{"lr": 0.0063, "schedule": "wsd", "final_lr_fraction": 0.0, "batch_tokens": 16384, "dataset": "wikipedia_en"}
Each number is 50 + 15 x the weight over its row's rms, rounded and kept within 0 to 99. Layers, rows and columns count from 0. The size before them is the row's rms in percent of the matrix's.

# q: layer 4 attention query, 64x64, rms 0.215, rows 0-24, columns 0-63
# k: layer 4 attention key, 64x64, rms 0.232, rows 0-23, columns 0-63
q0 073:59 47 29 26 61 61 30 21 71 39 60 45 68 40 72 46 39 46 61 58 67 71 55 76 36 54 68 42 52 42 36 78 30 67 54 48 42 50 41 41 58 33 40 72 88 28 64 53 48 37 35 35 47 54 59 33 61 53 81 39 34 41 39 41
k0 075:46 41 46 54 58 45 51 54 32 26 64 46 53 83 42 40 70 57 48 42 36 70 46 30 56 48 61 23 63 82 45 46 54 65 62 55 57 34 10 48 38 60 47 36 45 61 44 37 83 67 39 42 56 27 42 77 45 39 20 56 21 49 44 54
q1 072:63 37 72 44 57 46 19 50 53 32 34 53 31 50 64 55 44 32 36 63 43 83 62 78 54 53 90 57 56 48 52 69 33 70 64 63 34 30 59 26 56 65 40 59 56 31 59 75 48 47 34 49 44 29 51 37 50 50 79 69 49 35 65 54
k1 101:47 48 54 66 40 72 63 47 57 90 67 60 58 60 06 56 23 56 58 33 45 32 45 48 67 59 25 22 63 53 43 26 38 60 31 43 53 52 32 49 68 41 53 59 74 57 41 43 40 61 57 62 54 43 50 58 72 49 37 26 55 28 54 78
q2 063:36 47 68 69 56 51 47 49 26 61 53 41 57 45 72 53 74 22 20 37 20 57 51 73 46 68 30 49 40 58 51 78 60 40 41 72 63 46 47 56 63 31 54 42 53 52 50 48 59 39 44 41 13 52 35 62 27 78 68 61 51 79 39 64
k2 159:56 42 44 30 63 31 50 49 50 25 47 37 66 60 74 36 33 50 61 65 56 59 48 63 40 33 75 72 09 64 56 75 53 68 70 65 35 47 50 18 54 49 29 36 42 49 79 34 37 36 68 51 57 45 56 28 49 53 38 69 61 64 52 33
q3 098:53 40 32 42 48 32 36 45 66 57 52 57 63 36 71 27 28 34 33 64 57 66 65 63 48 64 59 71 29 43 41 73 41 61 34 63 33 71 71 32 46 14 48 59 79 49 76 49 41 31 49 28 36 57 55 27 39 40 69 35 53 32 56 52
k3 272:48 64 53 68 40 55 39 62 56 62 48 57 38 42 31 61 72 47 46 29 43 26 49 39 59 65 41 38 91 38 55 19 61 35 31 20 56 33 49 83 50 52 77 72 41 48 32 55 70 64 31 41 57 48 44 74 52 59 58 41 33 26 52 55
q4 109:72 58 51 31 58 48 01 27 42 45 54 46 45 37 60 34 26 36 61 71 63 74 59 62 55 53 80 67 40 48 44 68 26 80 53 57 54 35 53 42 57 45 33 65 43 39 61 71 32 39 42 32 57 48 70 45 46 33 57 42 49 44 59 21
k4 082:23 26 61 36 44 66 69 50 43 50 31 34 38 28 47 47 40 48 56 59 56 40 39 65 42 47 65 47 15 66 59 56 32 39 99 61 39 61 68 30 58 66 44 56 19 54 38 60 37 42 74 43 69 58 50 35 50 52 60 39 61 72 33 61
q5 133:51 65 73 65 55 75 57 66 21 33 51 48 46 64 31 58 87 43 42 49 29 48 41 46 54 38 48 29 70 67 60 53 67 47 57 45 63 36 40 64 47 55 76 30 19 52 33 44 80 63 38 77 46 38 33 64 45 68 36 72 38 57 39 45
k5 174:50 69 48 56 44 52 36 66 65 59 39 58 38 41 45 58 65 51 43 36 45 32 44 31 53 65 37 47 96 30 55 20 58 34 28 16 60 39 55 80 45 57 79 64 49 40 34 62 61 63 30 33 50 35 48 67 55 58 62 42 47 22 51 67
q6 112:54 30 35 27 45 54 22 45 64 52 44 53 40 35 76 72 31 37 41 49 52 61 63 79 36 60 59 53 41 50 51 80 23 57 66 55 25 54 70 30 76 46 45 66 68 43 59 64 44 40 56 48 28 53 72 14 58 50 73 67 59 48 53 56
k6 102:62 66 37 34 58 36 52 42 53 30 51 45 53 44 67 46 41 57 44 65 65 88 39 52 43 29 71 69 13 44 48 88 52 52 66 66 56 68 63 14 45 52 49 28 56 25 60 30 42 42 44 58 51 46 45 32 60 39 31 73 58 66 48 42
q7 146:44 59 64 78 45 56 66 57 22 54 55 38 56 56 40 39 87 54 44 38 33 41 55 33 65 59 30 40 51 58 45 30 77 45 42 51 85 39 36 77 30 47 63 40 30 70 43 44 70 58 51 56 52 44 26 84 37 70 35 51 35 60 46 56
k7 068:44 50 47 62 26 56 66 50 55 88 51 67 39 31 15 57 42 38 60 37 64 32 48 66 67 36 31 41 33 38 50 70 48 37 58 51 12 62 76 41 65 53 82 61 36 50 33 31 38 72 49 64 69 55 46 57 67 52 45 35 55 40 43 47
q8 096:78 31 54 52 74 78 48 45 53 60 42 47 22 52 78 60 52 23 48 54 70 62 41 56 52 22 47 43 56 40 69 93 55 69 18 68 33 58 63 32 39 55 36 51 61 52 53 50 62 37 34 32 54 24 55 50 52 43 42 37 59 57 42 67
k8 085:16 67 67 59 37 36 48 51 57 73 49 83 41 56 28 37 54 45 75 27 57 67 73 45 37 71 42 62 84 64 54 56 41 45 63 09 36 40 45 49 54 63 47 38 51 41 39 49 64 70 67 48 40 40 54 70 42 49 38 43 41 36 24 45
q9 080:37 62 54 44 35 51 63 51 64 69 32 34 64 34 61 27 76 45 38 70 44 63 77 46 38 85 33 42 57 27 56 74 25 66 49 51 48 69 70 40 51 53 41 42 27 33 49 60 54 69 85 37 79 56 42 57 42 46 63 44 48 49 43 31
k9 071:44 43 59 21 23 44 35 29 44 57 54 33 65 62 46 63 38 54 57 51 29 45 33 51 83 68 97 54 31 52 46 57 57 68 54 52 39 52 37 58 24 44 40 46 67 25 59 27 42 29 42 35 44 44 61 66 78 57 32 49 49 43 53 70
q10 095:21 37 53 26 31 34 25 31 55 71 59 61 64 39 69 54 42 73 51 62 32 49 55 61 33 45 32 43 38 19 68 40 72 43 38 29 62 48 79 58 62 63 56 70 54 59 66 44 48 65 37 47 59 55 69 48 47 58 15 63 38 64 59 29
k10 081:62 67 18 26 32 73 68 21 48 36 54 58 38 44 26 65 53 39 44 42 76 55 38 67 56 61 60 69 57 67 42 47 38 74 45 55 68 75 50 33 56 41 61 58 51 37 76 58 74 45 40 59 55 63 33 45 45 29 31 42 78 32 44 39
q11 089:42 49 34 73 52 44 79 58 68 32 37 37 27 54 59 71 68 78 76 18 61 63 43 61 47 43 70 19 60 40 64 51 27 36 21 35 57 56 44 40 43 55 56 53 57 54 54 22 38 35 75 68 47 55 35 49 42 59 57 74 39 54 49 46
k11 080:15 39 76 74 74 68 73 27 39 45 54 57 45 37 30 57 33 37 41 53 50 57 57 65 49 24 33 48 59 66 29 27 51 46 39 40 63 53 60 75 52 56 74 27 59 40 71 48 52 68 43 59 51 27 69 61 58 61 51 64 46 22 65 58
q12 097:60 53 68 50 51 72 74 41 33 67 41 47 52 78 41 56 65 47 57 30 43 68 61 42 36 52 34 43 48 68 66 62 81 34 45 56 36 71 41 63 66 17 59 28 43 45 77 17 56 71 64 54 30 35 37 61 52 73 33 42 41 65 46 48
k12 077:13 60 36 35 51 60 44 55 37 60 50 71 52 48 58 30 31 77 48 61 74 34 58 35 64 22 41 83 47 69 31 19 68 26 58 65 39 36 56 36 66 68 62 53 33 55 48 34 55 59 52 38 58 71 69 45 57 41 68 54 51 33 40 52
q13 094:41 44 70 46 30 23 41 46 34 60 42 52 43 64 45 66 64 48 28 43 47 30 57 78 69 52 74 70 34 55 65 23 50 72 35 53 65 47 38 32 55 61 38 57 57 46 50 64 25 35 47 57 54 44 52 33 85 50 23 25 75 60 69 34
k13 086:68 59 40 63 41 59 45 55 87 45 52 66 50 57 36 53 79 27 37 33 64 49 56 49 46 33 43 37 66 36 49 38 65 39 44 74 19 66 46 69 52 50 63 40 65 50 59 47 67 50 54 35 72 34 45 51 11 70 81 19 49 49 42 57
q14 080:76 50 33 30 38 58 40 31 40 25 58 37 65 38 60 43 40 24 67 50 56 75 57 40 61 48 81 51 39 52 51 55 48 81 28 68 68 32 18 33 37 50 63 55 49 64 58 62 46 92 25 57 51 63 56 48 45 35 46 39 56 41 61 53
k14 072:71 63 47 60 70 38 25 54 55 71 47 62 58 73 61 57 59 71 37 16 19 99 41 52 44 42 32 55 52 70 37 51 57 51 71 57 30 59 49 38 45 67 49 46 48 60 44 56 40 64 26 44 63 45 25 40 65 23 54 43 64 43 52 47
q15 089:48 53 35 54 46 73 54 42 67 40 37 56 63 34 69 75 53 47 53 23 60 35 42 45 55 79 31 61 62 67 39 51 73 57 66 59 70 66 56 70 28 51 24 47 36 84 32 34 48 46 50 36 43 53 31 37 54 52 68 41 48 90 26 45
k15 072:61 47 55 70 37 58 82 51 37 78 27 27 48 71 27 41 12 43 45 47 56 34 57 29 36 54 62 35 36 52 61 45 52 17 30 52 43 63 50 37 54 41 77 69 33 19 40 56 64 62 36 45 60 42 47 56 60 67 35 58 47 55 34 44
q16 096:41 56 38 62 62 53 31 31 58 29 45 45 18 52 56 26 55 63 49 73 65 76 50 55 49 37 29 79 37 63 43 12 56 55 64 48 26 44 53 49 49 48 26 78 50 23 58 43 48 57 51 31 50 67 43 60 49 32 38 62 46 63 71 21
k16 086:64 35 26 47 20 66 51 38 63 51 65 49 62 72 57 74 62 27 57 68 36 38 27 40 56 48 58 44 95 54 55 35 46 44 21 47 57 26 29 59 43 50 75 53 36 57 41 78 46 44 52 43 63 38 60 71 63 46 45 43 57 39 27 37
q17 099:47 60 42 43 33 43 58 50 56 63 55 64 25 50 27 81 26 54 72 54 39 62 61 54 57 70 41 60 52 59 56 63 22 51 33 52 58 39 29 62 49 49 35 56 29 29 50 76 63 25 45 87 39 28 63 65 41 53 16 45 31 66 47 60
k17 081:58 43 58 70 32 33 41 40 37 61 71 68 42 42 55 56 40 74 49 61 65 54 63 76 40 36 26 51 51 36 74 60 70 59 31 49 69 53 23 41 91 59 66 28 74 44 45 31 58 44 36 41 40 63 18 42 70 54 49 48 48 29 50 58
q18 089:82 31 37 35 59 51 70 47 49 34 14 61 64 46 42 22 65 51 51 57 40 46 36 60 52 48 63 76 45 61 65 34 52 65 39 49 64 70 60 59 39 38 62 65 74 53 48 42 97 34 53 59 36 73 25 41 57 53 46 42 55 39 53 25
k18 077:53 19 65 57 45 52 72 55 29 53 89 57 21 50 30 34 54 65 40 43 26 57 29 41 44 45 88 46 61 53 62 63 73 44 55 45 43 68 74 32 71 62 61 35 54 49 60 44 35 42 40 53 42 55 57 39 15 40 61 63 60 48 36 53
q19 089:51 53 52 38 75 60 73 56 48 43 58 30 51 75 58 45 59 53 64 49 34 31 53 53 31 40 42 66 22 27 60 49 70 52 53 72 62 42 60 56 25 57 16 74 39 23 46 62 42 63 34 54 48 79 65 57 30 48 75 15 43 58 44 47
k19 077:49 34 51 38 47 47 58 33 27 77 61 49 91 24 77 50 49 35 58 30 40 63 26 50 49 52 63 25 75 58 43 78 46 25 51 30 56 50 42 50 73 83 38 66 47 54 52 37 47 46 56 64 41 43 55 44 37 71 42 49 46 44 41 77
q20 101:53 43 50 74 71 53 82 52 52 30 55 68 41 69 37 66 34 29 17 48 30 73 76 33 37 57 66 60 78 50 51 42 40 45 44 44 58 51 35 23 28 65 35 45 70 66 31 54 58 60 51 69 55 58 52 36 23 49 55 71 48 69 43 46
k20 082:55 59 72 62 43 60 48 55 51 65 41 48 51 53 42 47 37 70 62 45 48 64 38 38 48 37 39 40 70 32 48 50 68 57 47 70 57 25 64 46 42 28 31 59 37 82 57 15 61 78 38 68 38 32 61 68 36 57 57 51 34 69 42 99
q21 084:43 44 39 44 97 57 63 38 55 56 31 56 61 24 34 62 35 61 45 55 60 43 49 54 26 54 62 40 33 26 54 62 63 53 47 66 47 38 53 52 83 51 69 32 54 62 27 52 42 30 32 53 68 56 37 69 60 55 55 52 26 60 90 33
k21 076:38 61 72 36 37 37 37 51 49 41 45 50 48 26 59 49 67 41 46 30 14 46 51 62 32 41 45 51 48 57 35 61 31 35 63 44 82 76 55 35 27 28 72 71 51 49 68 44 63 72 56 69 57 89 66 53 26 64 55 51 45 46 34 54
q22 080:54 54 66 36 63 29 53 40 69 61 32 45 31 60 48 59 42 36 36 59 56 85 51 41 89 65 53 45 29 72 49 58 53 36 62 27 48 62 45 17 34 36 53 48 57 49 50 56 67 32 21 61 62 51 38 50 48 45 71 32 61 47 37 89
k22 073:24 28 59 51 48 60 36 54 68 55 53 40 50 32 39 25 47 56 58 56 49 39 24 44 10 71 41 35 50 36 37 78 70 55 45 63 50 27 62 74 47 77 64 63 49 61 33 39 57 61 56 48 35 37 52 28 69 75 70 42 74 53 42 57
q23 096:42 74 61 60 48 50 54 46 40 71 63 50 52 52 27 55 50 56 21 39 54 25 59 43 73 50 13 68 50 37 77 65 16 26 34 52 49 41 52 52 54 37 64 44 43 44 46 53 30 87 49 34 31 52 55 56 54 56 45 82 41 47 42 78
k23 085:52 46 48 54 64 51 39 22 64 42 47 64 55 45 59 67 33 51 55 55 65 45 62 50 44 55 62 50 40 41 56 02 45 34 78 48 66 26 07 38 52 51 24 68 50 52 59 45 52 35 41 49 76 53 50 29 60 32 45 49 55 91 56 33
q24 086:50 71 48 51 73 47 49 58 63 64 26 53 53 49 80 45 53 70 55 25 37 59 39 58 58 51 32 61 22 39 49 41 62 66 45 23 66 44 16 42 59 68 61 48 84 40 53 65 50 68 52 48 38 23 40 13 54 32 55 55 71 44 64 41